{"num_hidden_layers": 13, "hidden_size": 320, "num_attention_heads": 5, "num_key_value_heads": 1, "head_dim": 64, "intermediate_size": 1600, "vocab_size": 8192, "hidden_act": "relu", "norm": "rmsnorm", "norm_place": "pre", "norm_eps": 1e-05, "positions": "rope", "rope_theta": 47900.0, "rope_fraction": 1.0, "qk_norm": false, "attn_scale": 0.125, "bias": "qkv", "tie_word_embeddings": true, "parallel_block": false, "init": "normal", "init_std_qkv": 0.042, "init_std_o": 0.0, "init_std_up": 0.042, "init_std_down": 0.0, "init_mimetic": 0.7, "optimizer": "soap_variant", "learning_rate": 0.00253, "beta1": 0.95, "beta2": 0.95, "weight_decay": 0.048, "lr_head": 0.0107, "max_grad_norm": 1.0, "warmup_steps": 200, "schedule": "wsd", "decay_fraction": 0.789, "decay_shape": "linear", "final_lr_fraction": 0.0, "batch_tokens": 131072, "max_seq_len": 512, "doc_mask": true, "train_tokens": 795400000, "max_steps": 6069, "dataset": "wikipedia_en"}
Each number is 128 + 32 x the weight over its row's rms, rounded and kept within 0 to 255. Layers, rows and columns count from 0. Numbers have three digits each. The size before them is the row's rms in percent of the matrix's.

# layer 7 MLP down (transposed), 1600x320, rms 0.104, rows 440-546, columns 256-319
106:092174145072143149138127191110152148118117149147167118171117253136024184151189113169170141127103143179081112152142154121114081082128137162114143110122129131126088108148094152181108097164119149
092:135118213149136137112074118157055133138094176116090128088129115142134189156134152118092122165112076126140074153140134130142102108103141148133081106115136095151108127184153160166140110169125057
099:150097103142113129162165039168144070144107141125164100108105182091096096061110118133087125120156145096091156121099160091177114146110135111080147118051131108094119128162133089092190189138130142
091:109126140149183117127176133142156142108083139113105125147096123117154164111107169119052103163156102141125100143109143109134092178133144101124074099157118084125145140139111084140041076122127104
092:155139112144113136098132169157121119097127123120152145107106131132133098105124133079095171152109157117118199144105148176151124088117080126101176110138119106112130119141127103077087121088152073
102:118115150150100150163144118111150135140161145111097122155043111104183168125123136083171137144148141183166091095129137098125156128125140107131165113166118147169111164125131185116116087147118132
115:088156105156129113131099129172130093127120191131112079178112150117170152107177102119117086158115135100187139203114108106130173034142160150150166125100158171123151111141155145148108094096123135
090:104061142173116139147103082130082160110199102128142176129091122098122165177084113178186090115121169137124094161140189119138140160149092116135124164182130146127099189129069146115210092192135087
097:116119119102097085115110117121163155147115115161119115126148138187178180114124163152123156171196068133080147136115126173172183133111127038083157041143129088112145089174123146125129086134085157
101:124118096164127094151094164138179192136049143108159137141189118092194135130079149095127171072064144113108183109078142118093154121075125147096160151064124204144147160178110087124092122098194173
100:120063114171171119154155129093114130143137139164146089105114103110149175147129133088117164124146201145106186127139124162096127190146152199118091115094112168133132049051195148085154139134096177
097:146185150095127115116122128100121120141150140161191175105063134159091111093182128129106091193095138135127160053096110155146118127085086142122127124141174141147108147122109137155086113120188074
090:146092118182156156088109135149126143182130090150098121129161139139104126145148128136136081107150108120173183135175133151141123086134113069164162100123123123157113132047159081100136140146227107
104:081040144082120110143138192106199085137113106062106134118111100128127183130111139116128117140101130147092127163126129098054106122128101145112152163164164147090140115114072156133116129151051138
088:147092048154115110176135080136109157134084174092128160130118164149161116132148132119122105104096137129172133118060147110094109186122172171099128102156103111091101168127142111103250136094136111
116:112079169127139130130121099172154124185107118074087102186178096102150140121121163168138141108106160169144174131104099100133163087119200079156175171152120151114131109105131096112090088118152148
093:124091068104134121172100098102154150150115155118111123120110115154123126188133155142124115061110138085123088136116191120129132122087116094092109095118167103159137151112099127166194156155111146
105:077157093083117093141163151100096075119133125152163141137080125107163183163167093184145142146181157106137124128179127134081113142134140142120171192147130182102084133137125101151075121131127196
099:131073169075132150131116142127119061140130178121097116130167118158122145107098093126116096147136130096096088069158170162139193158156104141172165129140119091148162044098136155069144092083131084
100:148131142115115099073143186094125196098128201163081154151166148093114091145140109130147159075078080103121092055086188154169139123119122140137060098115089212118142127157149141113082114137074127
086:108133145127158197079107137139147166085130132198132118143144192152174106191078083082137129160097151136126100138122111066116163110117142122077102081106170174124144144133123154148255161168152099
100:123119106171047133137128068094149147149089081139141077129144174179139132145139043112120121129121119083174087121111089102109162111113185116098170071152088126122123161134142138173075108160122140
104:121176096154167183117115119148151147113081142142124087117109073159153105137109166129145066141172131150089108180131113167141153107183123158145071124173087062128137107107149096180185094196126106
098:062113170140138129160098074093107138079168148115065126146122128108127124153070130114181223112132159144154141091164158173157100127150081138066137199083149091087163150069135144105135175162107128
097:113157154161106155070102103142092122159133177116161189175138089137120129132072089144140108066100135148060090145120171102116124177149120156126164131151133169125069131160128223120112092109111138
092:152161119101131139183152129125042155107163092074108141131123148140130162184140089203179158143145197156194209162132129125116101091155162102194114125100092207169144146134149115165130116125115067
110:176095112143146184115195192136081184171099142144171194136163105112130102159106138148098164140095103190112180163135101146082111134198083143144140120150105195139104197131114164103240135147138178
099:163198117126146108044081122124141186114109097139121137129170090175075095093143128106149151130132115095142107156133165091058105118097143095206088125147143100108137136055141136158188081096138210
099:104155133162116084170144086068101116126153112102094143153125118116096079109076119118139126179100130104089164157106102122087125129094179117176143165116052201133136152100095121133167114125154195
096:159108077068151155164070083133114122137094201176154111171066121156044137116091143111153139128150109106119111091136114117077038152133154048133225165138159092113136109129077168148063143111187112
095:105087142165105100141064136170144119178113112089159119059096157129081133127084079116159160102080100139118151130146205110118101126172111155123111142069128142097127092193079114052183141120138135
099:105162148145120122149104102133182134140120138123065105135116114133124141054110206168143123155101119094154132116136183102053102149190131168075067129162155123109145117148145118121139110143130074
093:133176112167095130140158117169128163145078094133145057109105150186142112171157108133174080115144138095091126164122141114112116132167117144200126144152088127143070109169136101082211094121193130
092:094097123110089153082159105206182161166123101123097060161106102052142157147150089096154170122116112161071131139063124105162160132099110146106097137127143068190201100122126190161077112083102082
095:144160141123122166091122114122182110143152184129092186212104139149165161055158143165093120151142110121128153121099151140102148127171154145175095126155140132106065203140151118142215192045124081
098:139168102156107105139081120143088099107100095099137109104097066135154157099084152186156114148123118080141122089096110105141099117135139124116128133166146174098125143185118152147137123109106166
103:131119148122173130161090070123151151113143125073125139126099111104088139127136172094158146147103126076133176147068190102134186136110107090163114116144117119108069118072155164100103123167113113
097:155140122109147099140097047162184085118151108153185157179132111132167145157138137146140165099131195134088103143107180161114160133109136101147107132113141124102137160149094061107159179112119119
086:035080107130221158169123084116132129087146155153101148142090115168087100137172135116122111121145162113139141141120165139100139187140151112142114151192110088138156127148111190159133128109107080
101:143153138089134176107116085135135139072131075110175155083129106156124079132081134106099160099058091108189087115124131103111075222083163110110170163111102065209114077136073102150115091164114108
087:127102068124161110075085133137144193091155162108100113158119112129169127056149141069160129112065201094155107116149108156117117015117108134097119110134090144154135064168109117089103142081135154
098:123108126128110183104106176100123108096116157133112109084138167112134128194095156172043082110140073143152157178130093150125105092142157124147143150135139123137121129170090143097113175138091119
102:082113131146237081145201114117172102107159091103139123130146079117100067144120098086154114123101131131189146148183100104109179118098180072103160172105132128098140136165117175145179110163067173
106:146109109147133107183130084139180159126136145139050106137087107176129093085092154106158103132175120075183088153056164098133099156104147178119105159157149113106140148097129153138183181136104156
106:124117129079170072127150126138134100134113066148112119113069087081068087119162135121148109093116192186114146086166122086163085074160169135131158167137089094089078110090172109093142115112096113
105:099153110137135147110137129109111067180114154113150142149205134104185109108157190119134143156110106095119150045177158107171171127151145103140142130142106121123078107128109109169145056139152157
095:144121130084139109123132148142110103125131126148090179126163161087104127142156091098149154145134176125102112086080133128119136188080129143123155135086118159091070073090119111110134122150146111
097:146070103064144105165119082078156105135123165177203160140082129126097073118134170171173189118165097152138119136143127093130088157161145185151146193132096182116113120111120140137197133085107153
099:134159100107127164135156086142169142150106057125177100141111096141098132126092163147066182116143169147112138154104150073173124080119109113160178092119103105151108067112142168201152156054142140
097:139107132087152187124238104104115082106127179122083071127178104174135184176131142146125093114141188113153123104109132151145127167129130073207133111098065120167169078100147160166072172174105168
108:127086152143077083119111133144152135113164130109150137085141065117085099136135214121084120086107124149124147098120140079087127155130122178192104108116159177168163092106109129145071172104149091
086:105093148114146114101115164094094138131068119116155146148127116082146085109175085153122131184082144079186181108127142109190083165129151122106118189147078114160128145123175137153177134102149104
105:112168140178121132195078106075152163162109100229098125119121168189118101105173153131084131093138150116092126110131105194134139082179154093114107102160189105139118070114178108088119121085119171
102:092113132201113086151100130079130109101131158081089122147138088117124125144117110153158145109129113099129116116078126083168172161102150142118095125176145093170147120110113094164129131124109101
093:183161151142186136149119104114066147138097169113054134137122108091149108135132062108148165081149089161123138185144097146083121117110081104092134143170096146127125137090053104094255156106128136
094:139165137092142112141144157134135113110093209142124132097105119080116113117048066084142148133089160111163127100142076096116087126165126129068106081094117103164152135072157112121063118114087153
101:113143094176143117087151156103122144131134107154121155117152176128117175141095152095177101153114151183116104141143157158139124125102082128188075102180101068139112120137151133163255175160163157
102:113124121163078124143104124155173157125097146121154084181117195156143116132171170122198136167122127153093106099172142127154084148147127136155135134115165114105147159160162098151083121118148131
092:140109056132168136122126132069123163134168054123161171111158150172119114065208143178149146121130069122143117133115133077116158085164121107144136123090121151210119097126128175112166109094160159
098:114101078144139191161113131075148167099050115122146124122086087129099083112122089123152101136128096156108111105129122158157056118095148166122123106123160130102124122110081157142206131152121148
096:132123082195109119088109141106111083087208166155043160090142094110133161133142108135192125122117075163058158164134150132141124072154060166121196093157139101113153163130075152115091192136124094
104:142099189149109109132155156118145148087100148137138108122183104174168143174091149089119114069143146140190155175173128119115145096119094153066165107156098161133166174110144101101090086147126118
100:129164099114098119119130128096166113123137086124110100137153134131137118145114142134140158138154122116107142053171147114085100142111107111119075179166116179111187135121173135175117120131105154
093:138142139117179138136138132157153148153143094119102146149139132115138152108185127094116194142131156109164164154151084115139133107134144114125104200092093113104107111127118153138129163173112184
106:152127123168140119146162151161058187149093171165108124118176182108118103118180124131100099100143107158087140113117119110097135113164107070103132115129132101122118112098111106076195151126114123
101:137110123138138081125106107113101155114140102090071144145140146129132143159118100112062055120128203105055213197124136132158085151137070182107122153086118117095118076126162211124025159110211087
099:100104134151186126125126186143103140152167133115171122163190118126108134101117136149146101144147075089096137174151132034177195103154158139108081053164151132166098099159083134089172101168055096
100:137139123162151189146127106146101125133074168106119141056097101079172131080172125098103173176161125158119117096172159185167128161111083105164123126142098151097135095152104129158108137127125106
100:156168128146109104062123168098122179092173143130064140156152141103159107095177188062153132112101094123108096114133098151105120061126200229165130140150151171217160113085156151109140073070129148
100:149084121119123128145132159084161126072128104145149149133120121120081170089150133092194149107091133160140104156109153170107165150135112114143149107142102106117127106168180071129125118116152117
098:149104168158093071159138092137173158127142139111125149146131086101119171152114178116111120153134121133139078155149111182113050047137130116128149102192092115157140118125125113110059109121086109
100:077128088117141168166146112171094111128156162146134138055111075155173100141166151177139075134136134161104148143171161152089103132145145110085115151181113151108131096097141165154150132120141137
106:139163138114055129150179124102135174129146151098150154172156106188128144141195117156167129123165072163137131140097088149138067150198116156135160135151107085026108114154144129129164114178107132
099:128167142120174200155158151152148121107115121119124107125127137134136172149152171094145167109153131154075172141058144143123137105167135130139130140087189115151147137090131111118069125138193126
099:124095109100127170108126087094138168153096111099157132092120100088151158123187162153133117147132153099132143203088140098100149170139111150146082125111152179099107129118159100177160116130099119
106:175114163103055145089112173124137144152167140134167172179144159185083138168160164059212109149120144086120145082074111176081135100166169168146135096119166131155086173174156133111126185091181142
099:074108114122165140106133166118121098180156205096166154207160179131073151134148139102116146111177090144184121136128175202140117144148094143076131089102111151148120128116142061097111129103124096
094:117108146101142174129147135114121137194122070128144145169078122133129128143143104100156131052088192135160078083166169138145183122089161105079065095093172112136132099122129203135062148203084116
096:125120154065166057091138077131087138108173116126124157149099107133061122123147118187146072154125097140145151138131135137168086098125128113117172116125131140157104182119114168103135145095118121
098:171154145105106093090054112120172132177107121139140122121050173088138184131138156181124094068121167127113209087175101139141138152062141141095083086110121181100078122162112133117146081140130098
088:093139074114149080199138108188110139090198125127078120097099111083156128082103124145144147104186138144140123152126117129131152155071063130149121083193108190147156156154141146089065171105188120
094:152137074121117099147095124100130171115113101222115144079129092173204141163128115134169115160165147143113150160075158121086141121092119103162136151135112138165136102158136145118102125147178118
107:130150094101142056140144150144115077169116148143160052154120115144181179145128163205149169132121113120110111141130103125107128177142059093099139107167117116179202138146127146122089140040103114
100:095102068169136077093153120114200118194122097084110128126077080236125115123150109106100152125135133111157163099092115153145143133129156130104155134189174123121141117125105131136083085101136100
105:114114095156137138151189135131165135149115083100041105164134098099149132129132113160113134132068156082135122123082095134074149171136152144164119183140082122181107133168100122110112121146090120
101:136111146079168094141117165064125045176126114086109105139152176118136076111105201058152166105130077123138112101066152168137107060158171138127123129103155107118174098185089107131060110134167093
098:172146092091094116157135129130110173141121157175074118150071135117092118131118130068145103102243144159192128151127106128102159157112124099108129107128078200154135132121142102091098145131174105
099:161075092073119081165148135139082137136127132126084129137082222105133103166064106164134111087139119140156082121122127159092096130078116114155105119134124129164054110154126153128128034085135172
102:168133111082185085086145134166088115094151178124063119106160072069170095138134149133120130166167070142133168108139074142058170133099121096104157137106070112084095160099152111088087138147085099
095:173144148118087122143162167117198083112163133140096144192112159155094162202138146117158159106162151151087123085110105103134154149150073141121086161138143138140098052095085122114135159140168153
090:203119132158075160139094192114168126117090137087157109129147089158120137147240084109107083117141165157137178116134122075161067151150098073147135146101099153162123176116166147120050095135202138
095:121128168101117159134144156127103109108167091135217085095129119128100166090115129161140166146152157150113101131127090120096152092109129134089130125181159165122158138080187164163242142149081144
105:125162111190191115144072133085124132066117173120129193115190115144167136164094135147173161150054134111153116195107162086118140085157131126149083108148153134133167089051143154163122150130175140
100:088116162079155107180143132148115141183141182096076112126120132109124153105130145125048163140154125055145178126184164088164102226186214149176126124123157136119180111136104110181109121115135107
098:141094072152108103136173096154178098165088130157126113100126103125192161107057147138118156130097092151151146151159148077128070158146174076157147132170178144143135124110094074152200099142042118
097:172103170142071146114163097062131102118091080139142135134114137128140071164135100080118164119088127148101106089142075156109165126155089090169115111127122122103182120125134130133174140116129100
101:136119114099152168136138099147149155152116134165135119120157127115146118085135166182142162065135124137140101121119110149158188168126116170119043187139151132129090123176138100143082141158065096
112:159119126121102132147088161091136121184086135156156187104092079080117076146154122158075140076100112161176103127112080155135122135174132160081064156098123096172125145120124122130104073120135064
089:092153177085166133140157108068132132151145094093087221100046096108152097143129124144157144172134096137092127066102084143128125151153187146155128094187133166120096138138141108079111096121125111
097:134116072135141124109142143097134092106104117204097146144115110097116100143114101138114105156135161170114182101134123113134146131091151107084116124095146149157073072059184193156110134204160154
092:148129110139125159148139174157103143113076121131134152099085066103057144151090061111094147096149121078140175156098146125128155181133128107183113081113096149122122170144137119163129145153116143
096:114126162152135100164111132132129126142152188085105103139137118085144099083092081191148098153078078163196136085164160107119134118219171134168174092176119106093130091102090172123063057134116146
090:131036063122151153083115142116183101113165113133089148119135129100165180109134173153128074176121104096182053149107143116069112123122123065162134125151086131143144089171101083135120140099114136
085:201099192129101110128061112120139096151143116116154130099101149079139138124075163112115145138087130135100119131120073102139134079095202137094135178115087115121184175173080106097083117144093208
095:116145155100138090098127157081139137113142140092126115175134189140122091058114133121153193140170120155154116141170119155083144155084155179073160123107186133065130102156098137131171057156108138
095:071153134184145116088083171118104169168099170167119158098097088141126153154112123083099114158143065057178141134124142093084086089118089192105096123113162164134174130148101131069186133112148119
103:142132164093122129142079121107111117102131170083112107155062125073086147082088136140122143134164114113171087104187106063190144143099168140073117113145139061157176151130118161086223154117080173
# layer 7 MLP up, 1600x320, rms 0.104, rows 441-547, columns 256-319
098:091123140095096086124110092086171147130115098112164105114132116132174154124149119086102144154161095123076165141180166070148124108125094193121153114068147151155166101152100088090145083112141089
097:086131101119101165109139064142130134088093091113144137115155103101165062148143129132141142137098125127129153101103103147109109155121136113181120138122101160108100130176056158054115099032148107
096:121080162126122132128162129127027069099090130139132165164203171121137133104135069105099128152134097113148106066080104110065125101171136093136150146150152148143112118128150148134112140089092088
095:129161136131143100100131109104168034155131129163079099098139101135134173148123062151129171107099135126061152159178105165105096115144133125143087132154150113138105149074069200139110128166113104
095:181167059104175070144150129113136147142157124125100120126130137142084164106135114135148124188159164176189146096148182168164194118110096197122141145093120109137164133091136083167187163146096183
122:077158175087128105120104127097065112098082143094084101135153172133182164155133135149141165087121138117109142090143128093109138094104105136063176117131110126127141124072131098150092133112110148
095:087155115105118107138137165108131144107094100142121171125179092126176099121125138112151152166142154070124153158105152135105126100091091129143102096141117088158104160107153177194120102110114138
101:104106105151130091153123125117112136125159080148098140144085130081154137077182091135125117148143114097119151132122037136128078132184179052150199098145142130073137112072216158118118177144155102
091:141164074136104123060162135151126091154128096175113105142150106098194133125126118144137098155134139089118157135082131084206148201120050116173077139168102113123201147069162143129126113112111152
100:125201131133091124122126093129077058131124105149076122115163149131099132135124158118122173154104125119132084127151143103197126043104090089143130093145189077090117126156073109119171174107114075
097:079082147122121093118114149122112110131097152106187117099173194107181137116148047172159109140136071135126097176103086119140187100157121167116111171096156051106195107126093141094164178113095189
097:118163157122083163080163086115104082113064194087139117124112177139142117100091082172107195140110109168141123087086143128137138143106120113151155129110129132135045038159125118120141126146051115
099:126139089142192181127105168110191148195132120113086126152114129115126111082111139134131104174064095089172165124114148099118140173122183142116120110079141118111090168090119130068094135155173094
101:120133160156117116142148081123136082161142080119132165091206120175130130173144093122154107108192141112054066123131110133119139155137099090174144168131126076121073120148101125181128130118146173
103:122051102075089158129156177078088102128140131134124112127117135126145123082117157154177070168110105105113073145123105114177129134093127123142159101166150183091102152066110098118134121107158127
095:105143130125152130103095132190095067140122106159115188154093115099158121107113105104090161151114135117107125117131049134067130096151073143150085161119046147128146099105116138102119136144118146
106:128112133155174079104150120186181102076144121089121071141121232174133109080090108137170140145153097169116071104126090171119168083142114123147115151133108131161142084099147146179100162177135160
102:123121115087139146126166132095130105172162078069125124108156105110112093148137133133125178168157126110205159131120162120123136091114115172116151106148151087187144110108103111138119142128111164
098:140099118121132094125097129170103168143101142087107134069108093201103093149099174113078077123091122121176141149124099166105116169099112099089096142137101074106097177138131150150146117131142171
092:148110111117134110129129150090072154161144132091080175066120107121124129124113201135110157107149119100133122062137125166129099137153123131152121159111109118130144148133169104133158118115083171
089:097183117116176106097117129086124133041176084145204191162186103126137141133052123068127149121152108129163173152122092109119142110127066080125180164196149143136060076150098147149136132131152136
100:151100138121114137148165213145099113118156143125131090094077143145149125151138126091120110124097137129146114066160093105146120174173130137180115061101126095158059128162162159157141066138144203
097:100120198162131141105143072100158116100101136147195119077214141093114129098152111161127179080120138140096154067162091108150065125184156152176153126151128144156152154107139069105096135140126113
097:124159133158160093134125101093103195200150112172160153104149122121143119126164169131136148120115123120097145133123096103160105068099163141067082197169125027135113099054094126187130132115142183
094:092122156102146137158118102147145116071132117118116142156151141106093090116119112108182088127124169163078138129138145117117101131107181121146101084118166130119133099143147179111120109079116117
115:127163154130092184081164134154119170110157108130165132168171140066147125137099126092098097131137146115085169188168125142125107144143168094102091147110089138104162212123117140125152158091154147
105:104149160154093163149149154147129111122163121134149076083101114127126104105149151180121130114175163140053146135153092156145157069170127157074104114075101126174108152168111167194130120127152147
103:094183091055132074122120154157168155140211108117145069170155125112170096146123114155124133124097070146148084149177150085203073151176140137106121147085142053119143112099146089101090133116090138
094:095090139130141108085067103125140185128110103155130082095147154144118142088115117135135175063116178109082122127155192162172149131120153110151104109118094154105142096183103116167115133150139084
098:136044129138145120123171127097180123103042140150124205134101139103177176199133115106153118109084150119063092153134091152106084138122106094158172156159188122183102159109204108165108123133093104
104:074103147088104190121116092153140146092116058118111112124150151151112196119113162236111125117143100113188146174135125127140098106172094160092149098162135139153134124159090087124129111115129075
100:109110137105098192157148148110148155098130163115183164107130120101057159133152108100081129084063064110100120113164149104091146128153104116123147108111113167129173197056134188139164147112133190
098:134057139084104108099119150076094106096155083089122163135160173155107135151072119080142094135168141134154049128054074084107167076122099133135162133166103156080184126106103197116072121114132120
090:113117099103155067134127054125086166104197123112173115087099124073149155135082090110139142101144176133115128107097120128157097128143098150077142122113091103133153182075125140101100111134201093
099:141160147128095170136102193074139182081140138154129156094112166160110165106095150145102147119073085062128043161110077118146125153125133086147156118108129131167178130086074139193105078146119141
095:126084130154201092058133169154165098119105187122147155161150120114187065140155104086144055121107126108149128141090137086095182122104104085106111107187144089155130121065092137174127138161122183
093:128134175144104159111162145126140192151124086170085145119160149102124101112117108132190134168130075099115119165074084115093074093129086192133068120153160116121124200074136198134153118113084189
098:167103136145062154103129123136143073108130155080148118181138115183105103080132144085084152172142076174171149118119147155108152128166108145164144156138109151094067113120132062091132156148072135
097:063099154158121156150094147067128123115149191138070180140155110128101099118137082118110098186158174081138173120092149045125093159158114160145092158140091101125113095142059136100186101187110136
095:131216194083154130115151090093134139139108111131155073153124103173107111137105148105128094155133078141129123154112106148123165086187120156104143165158152098152142144146094121137135145095102136
094:164067175150147159121121151139089088122156093074135082117151136143100144175121098173135154119124146129082160131145183143125129169090154043136174148174194117136126143147111118188091170085168098
098:129022178150155104091112146196137161123114144157154116134125173197174092095133080110125134150120127085182072105130115175103086122086099171131152145104098092128169033105107167130152126131143104
113:120101142156152092133106109131100115141096106203161116098094070117188073160119124075136136106126140095109108162168159143132093145104121165120187183183077078121069141189123134090129157127136138
101:151167130193132094168089139090173125198111133099112160110138152153110113165110136060180189120141115086156121133148170152201175125134131145137124157112161122128122166096100093085154087121104157
094:117081154186097054132144150131114115130131161073126090068091178135109183105127192119102159185136163139084045099147126131092100162149130060103111114115158173135094116116093149156148140106104109
097:142132123125104197086119168139116162156077136142172113120130138141098107153121127131067154105148083120126086096117127149144140089117091151167134105078106086079089139166127125128217064140152127
097:128142118133107110103149129133144045116126116090115108153107148154150107147070223133113112167090091104162158142169131152070138122158141190166120123174117078076144130040186142129116130134086055
098:137119212136083126151164177105083119086198168178076163095153151160089140151199109121198111172110158109156094122160148142108166132145149118107110182090168134117149152111142103075120145157089153
097:123111149147082081130108199097112128095130157110175110083136117083087144087155145085127153152185165171120079175099118117135102195145095113128088181169151102125103100118120112089127125121119097
097:077140162129136164083175124138089105166126137110102138113161123143171117141160113122142129152116095134148083088102123140094168096124134141154085082153149095140164078160141119147156174127144094
097:180075127146152127129128099107186170075123074106053130170162201121107109153123182088150183116201120154112137126117065155198123093193102108114138101085118094126115108161123129072178161080120100
100:196104126097161130103138135125166109097119106116084111128123090158155160112109086158155170128158148107175130116179138066129123131086085081076135117140154130145089154121150148131229090199135096
096:155106147160122217149110133092114158140126147178138142075148108136194169087079215126106077123128132130135103141148113164105158159131139142110156140169098140128124194116102160092098114141108107
096:142120058063111149105112097158052147125120125184140144145115165119130115061172125162099077136130143097146137102140129092100132109140129221125105137127161154125076150142137136130138133149090091
095:120107124133116129131154098123130150095079094180098102108142190121143153155088123207129102111129127152113087113210098165158110143104187113119144123138118118138123088111044167155093130157082155
102:073124118155078148107071140157106145120163135116165132139140086162153075185107104198107094163124066177096082120133114081156123114097133162141177117113177156112166140086088143086168054125123147
098:095148145149162083115139120139098128143128120124166134114160144170153100120123138135137115096111163120123115180103190175164184097089176136112133142150108064166126151133095161156136106057171107
100:132129175145139161131140204144130086120163074149148063121117191147137114049170113089134141078122090165075103177132112134084137109109111167084090086125140182145087169117090119110156084115205183
109:147102128193107044140155088148115102106103082148115180050118021130157082158093128097129098134131190109157119148129113118130145088146162098141090157164142133139155143114131110146170108116100127
100:098164153103172162107101172082129151154148145137164147133153151168182141159131134079159131091112135147091121088111159134130078119171064110184169094152162128180108151093139163103089110117042171
105:181159079076118112138122103116057101110091108179096126115101137158136112124152136126156100172197148105109122107197112126094101135114141085108164181137147158106091109150064168152145071137181047
096:121085103139118126142197129146117146067155155099144119204128130174134119135133083167188136147127119110117091127119152154162189112120162110148106148111131141255137149132117140107208138104073136
091:177050089079164111118104116188143116130175107163090121144146074124141164123114137150100170065118144102152185163080079134149159109110069176095114123159207125099177158095130135133122079126143147
098:153089133094133113140178165076089157125158189107156097141120171121091045135144134096152075118130078149158108149142173117131149140171116132111145147145084136183155169117141119180144145169116141
097:193084130120181157117135098089127148149107127096118114155168123092106143145113142068133100182113076068170147114128149073086131118156131045212153200093123151196169208167177094161105108141133144
097:163148103135173155072119085091188167149089153111114159129144106173112161125133118106137097163109103173152162120031121156172145164126136186150143134103119107082146182102076126067151191190132156
095:119202129061104154117187107134105093178084162099133147091155129174167125122160054138104123126093170086144092133200177145100095142166100132032180134081116141168114162071138142119098168128119116
094:156161117090099156147115072099130107185137172155105110105105096170107129151116129145128135175096074096151101145128175097070133091117208087134065151105069156122121169158050138169152093093104116
104:171124092171127165152129146137174140181105062136156151110076110129137116109124073158060131161115147104130186116096159104151142187098191172095092120106077190159079121132123152108086125139160177
093:130133136122124108107125114150151060134183170171090114134143097092100181197058082039155139074113123147085103135139112146185145118148114132129078132168196099086159045074131158073127078106054149
101:149129147107130178119159097142118150157182135101125061164117193189164153098139110117132142112128170058094103132104127090164130133115098132116134081112138106185154061136154132142152123164134075
101:103155049107187091145095102113152164099150099085150130125087103124123091148125124170153139146170186137096157141124175153106070151169104089182099179139139060105103117160131082162153126146129162
097:149105150186138139133187152043163185073159169133154164096092179140133061147089079102156138152143119112125166153160081072146164191129161148115127154166085126086097121083147182109183158114118174
098:192102121135140149091143195143099141108154118117155142101155185073097083106137200189157118163176103104136075103147104160086188079151088132131133107163142154140124112153116077191122148166164222
105:106120158092101148126165040114101185192147189074084126156148118110108065139116126162180144177116171136169170123111113134089149120117120160156079177031144143124131096195198157220142080118108122
094:048153168143060131111122140212093098127128124126181076102190089182109182146124156099108117066153090111156104102128165136141095180074187158140125058111176077154120138172150091100135091088182088
102:066182160114080100122201150125100115156169103141135132087153179109139089148121107119126130169158160120107178177146119101104111160138164142152144121115068111176156119111110164145080121118133146
098:091066072139063127139116166166155101135136091110157117127138055145092139074146143109088165123148145106141100143119121145082166111163086123117151109146167122189093092181187081145139111148089158
106:165124116100104123097151071172097154140123107064148114155124157151188112067071138162133123111112124104153114157139153087145109121120118148142135162119140106085118132127063103094106153130091157
104:127065150137118201126142130134135122085099129126145108122112082179069120131116110116154116152160154112106132119135079121129107086104117128131142164057080122106139103100081132103167139122089163
096:056141130177125094128135142207125089144109107051102098093173174104056166238104120193112109140114159126152079105159171114131189130124124135118075177099141116093136208149098198133156150119108161
096:157130144089095129147092153156080114065177074092175123126156209129104062140144167075140175135112049112136124138141120171117069122106121192106096121066102151130117125145134165190116114177100134
100:080128104107072106134137082158157100151137180156166119158097096115126153089104128144115153178130142135101136127185084120109096133149111170164112129153127113170132095044135137101118082132095115
099:136181150150132145107075130035140115135158161128116133161031159115177124118116141129131117101112158109168156125150160120121121140079174062066118140083169129175208148083143149142123060072158137
097:144140162150143162130129184140100141140093176140177116166119129104188151141154152154144079117160101101150099148073152121179115110120075169142115220144176154155118109115173160129073133100138103
102:151130161127131195093192094144105154144107099103105186113146153132085141123176183130139170078134126249173125110100151130138171137168120150116184117116179155177176153089100129113082102079096119
098:136139109093162177146126122137126093138097097095151164158134106138091119094085116144058104163175156141097178111117121179062088108126177122146124096160156099141130152087175134151197137061080139
103:150115165133106141085116079164160143137104065129165137171101176190170145113140188117148054132144121164184114108142111136122154112147087163070101089113110121148142109144147096174156038141131100
101:108115137184135126114125176166055093087100125182133155112174098131179054093172162183131131141062112158102127053131066180144118118066112170098121161141122100093129085126120110088098200123164154
092:075116125148118073137177109113118105109110118108101167122147169095078140124098162103119105096116029118157140114130154160083122072116098185142126149120128151116082127139147137181151133123076138
093:120142165143126106141128131161085102202118151122096144152178119120128066119164123138128118130095116155167166114120156077132113130131125094145095077054152205132126109132102056119171087139069106
106:145143149155165155179154140104112148116166146057173174068202096112168102102161117142172126128093131082119101125100172102130153182180144176192194092151133098160150136124154108148077088128101094
096:138125163109183072112091116122122137133140126132145046077116085127103145137127127155117138185098092144131148119119173138096123079139115142165138111116131147078120125137174146061124072076146091
100:146100097059115131079126118130187136070144134101110071095104099098098137118165113153129096090087074194134103154161153111087186089064145142180093090132184139128108161146151167105119090131099124
103:104090171118123154105172155115108121117120158102133116071134121138154131178126135190141086078151127156105129051128121128140076152146104126133069132183110159152129101146083094124134173138143114
103:147155116161102103133183170125136121132142119091169166118107167136121172143146151131132122157120138078124119143068125115098132160142130159117141157124124063144087117178130158120154167141124126
106:127093119136151130110192135135146106162133169096106156087135154139117122130112106127106163101070102154176098134162115140082158118166088151113088105170188096084118176085163142132113177122096143
089:086141086132122099142105201152093103139199093126196152179135155136151180092122162186095177083126131185115111131116127155086098133102122136075107128107143130126087120076147084174107107138113062
099:149161132084063120108128145160110166125169144083098143163092124087160130108081139153094074106110108129095088133176080145158155116080087127138119188169127079036136198157107155195112165169109084
092:140130094142153111110186105108116159067158106107127107169154134132055204127066116133130146152103137118093163140015136096137071154117164116166144121145220150163081151156109120107126077163111130
095:123167117120071139094166175101155092068142129188117152150117117144079093107117157159074173113129117118169161213180106119125161157139128050118128087164163119158073105134172150099103085105068055
097:139184109106157094105096137138139160144096123193132112142145123172121095144155128118139135103125143160131148092163089147148124141126109109125085140135180116119130120198137145098135111141183111
090:091089077145177120094080112121083185113055109183097051119170112177133129173120118140182122102134120145114137111140155118144107099109162196133128203111161115101144097069171158147110074079127099
103:144133137126106136113128198069130126123070107149111130167143058128168091048111142170098115056114142166127118098121095153145205142081103164121105118134071150123068084100184116123161120121127114
091:078095163173126100070153041148147110116167124106119118148154177113164075099136162124071104110140148124086112129145148168174109090156115143153154166151152117121106095143083113174147156117110099
093:103161167133158109103107140093078102102124091149108088181110139128149091150100122121174109160082199112137150134108104110121138167128122104112158084133125109090189128045152138137211136146107130
099:130155124071115098089178130133121117107150070092156170078141142140161128136116159130152151126116126125114076083081135163110097139196114135107134104181157089159115106188125076148117110177134159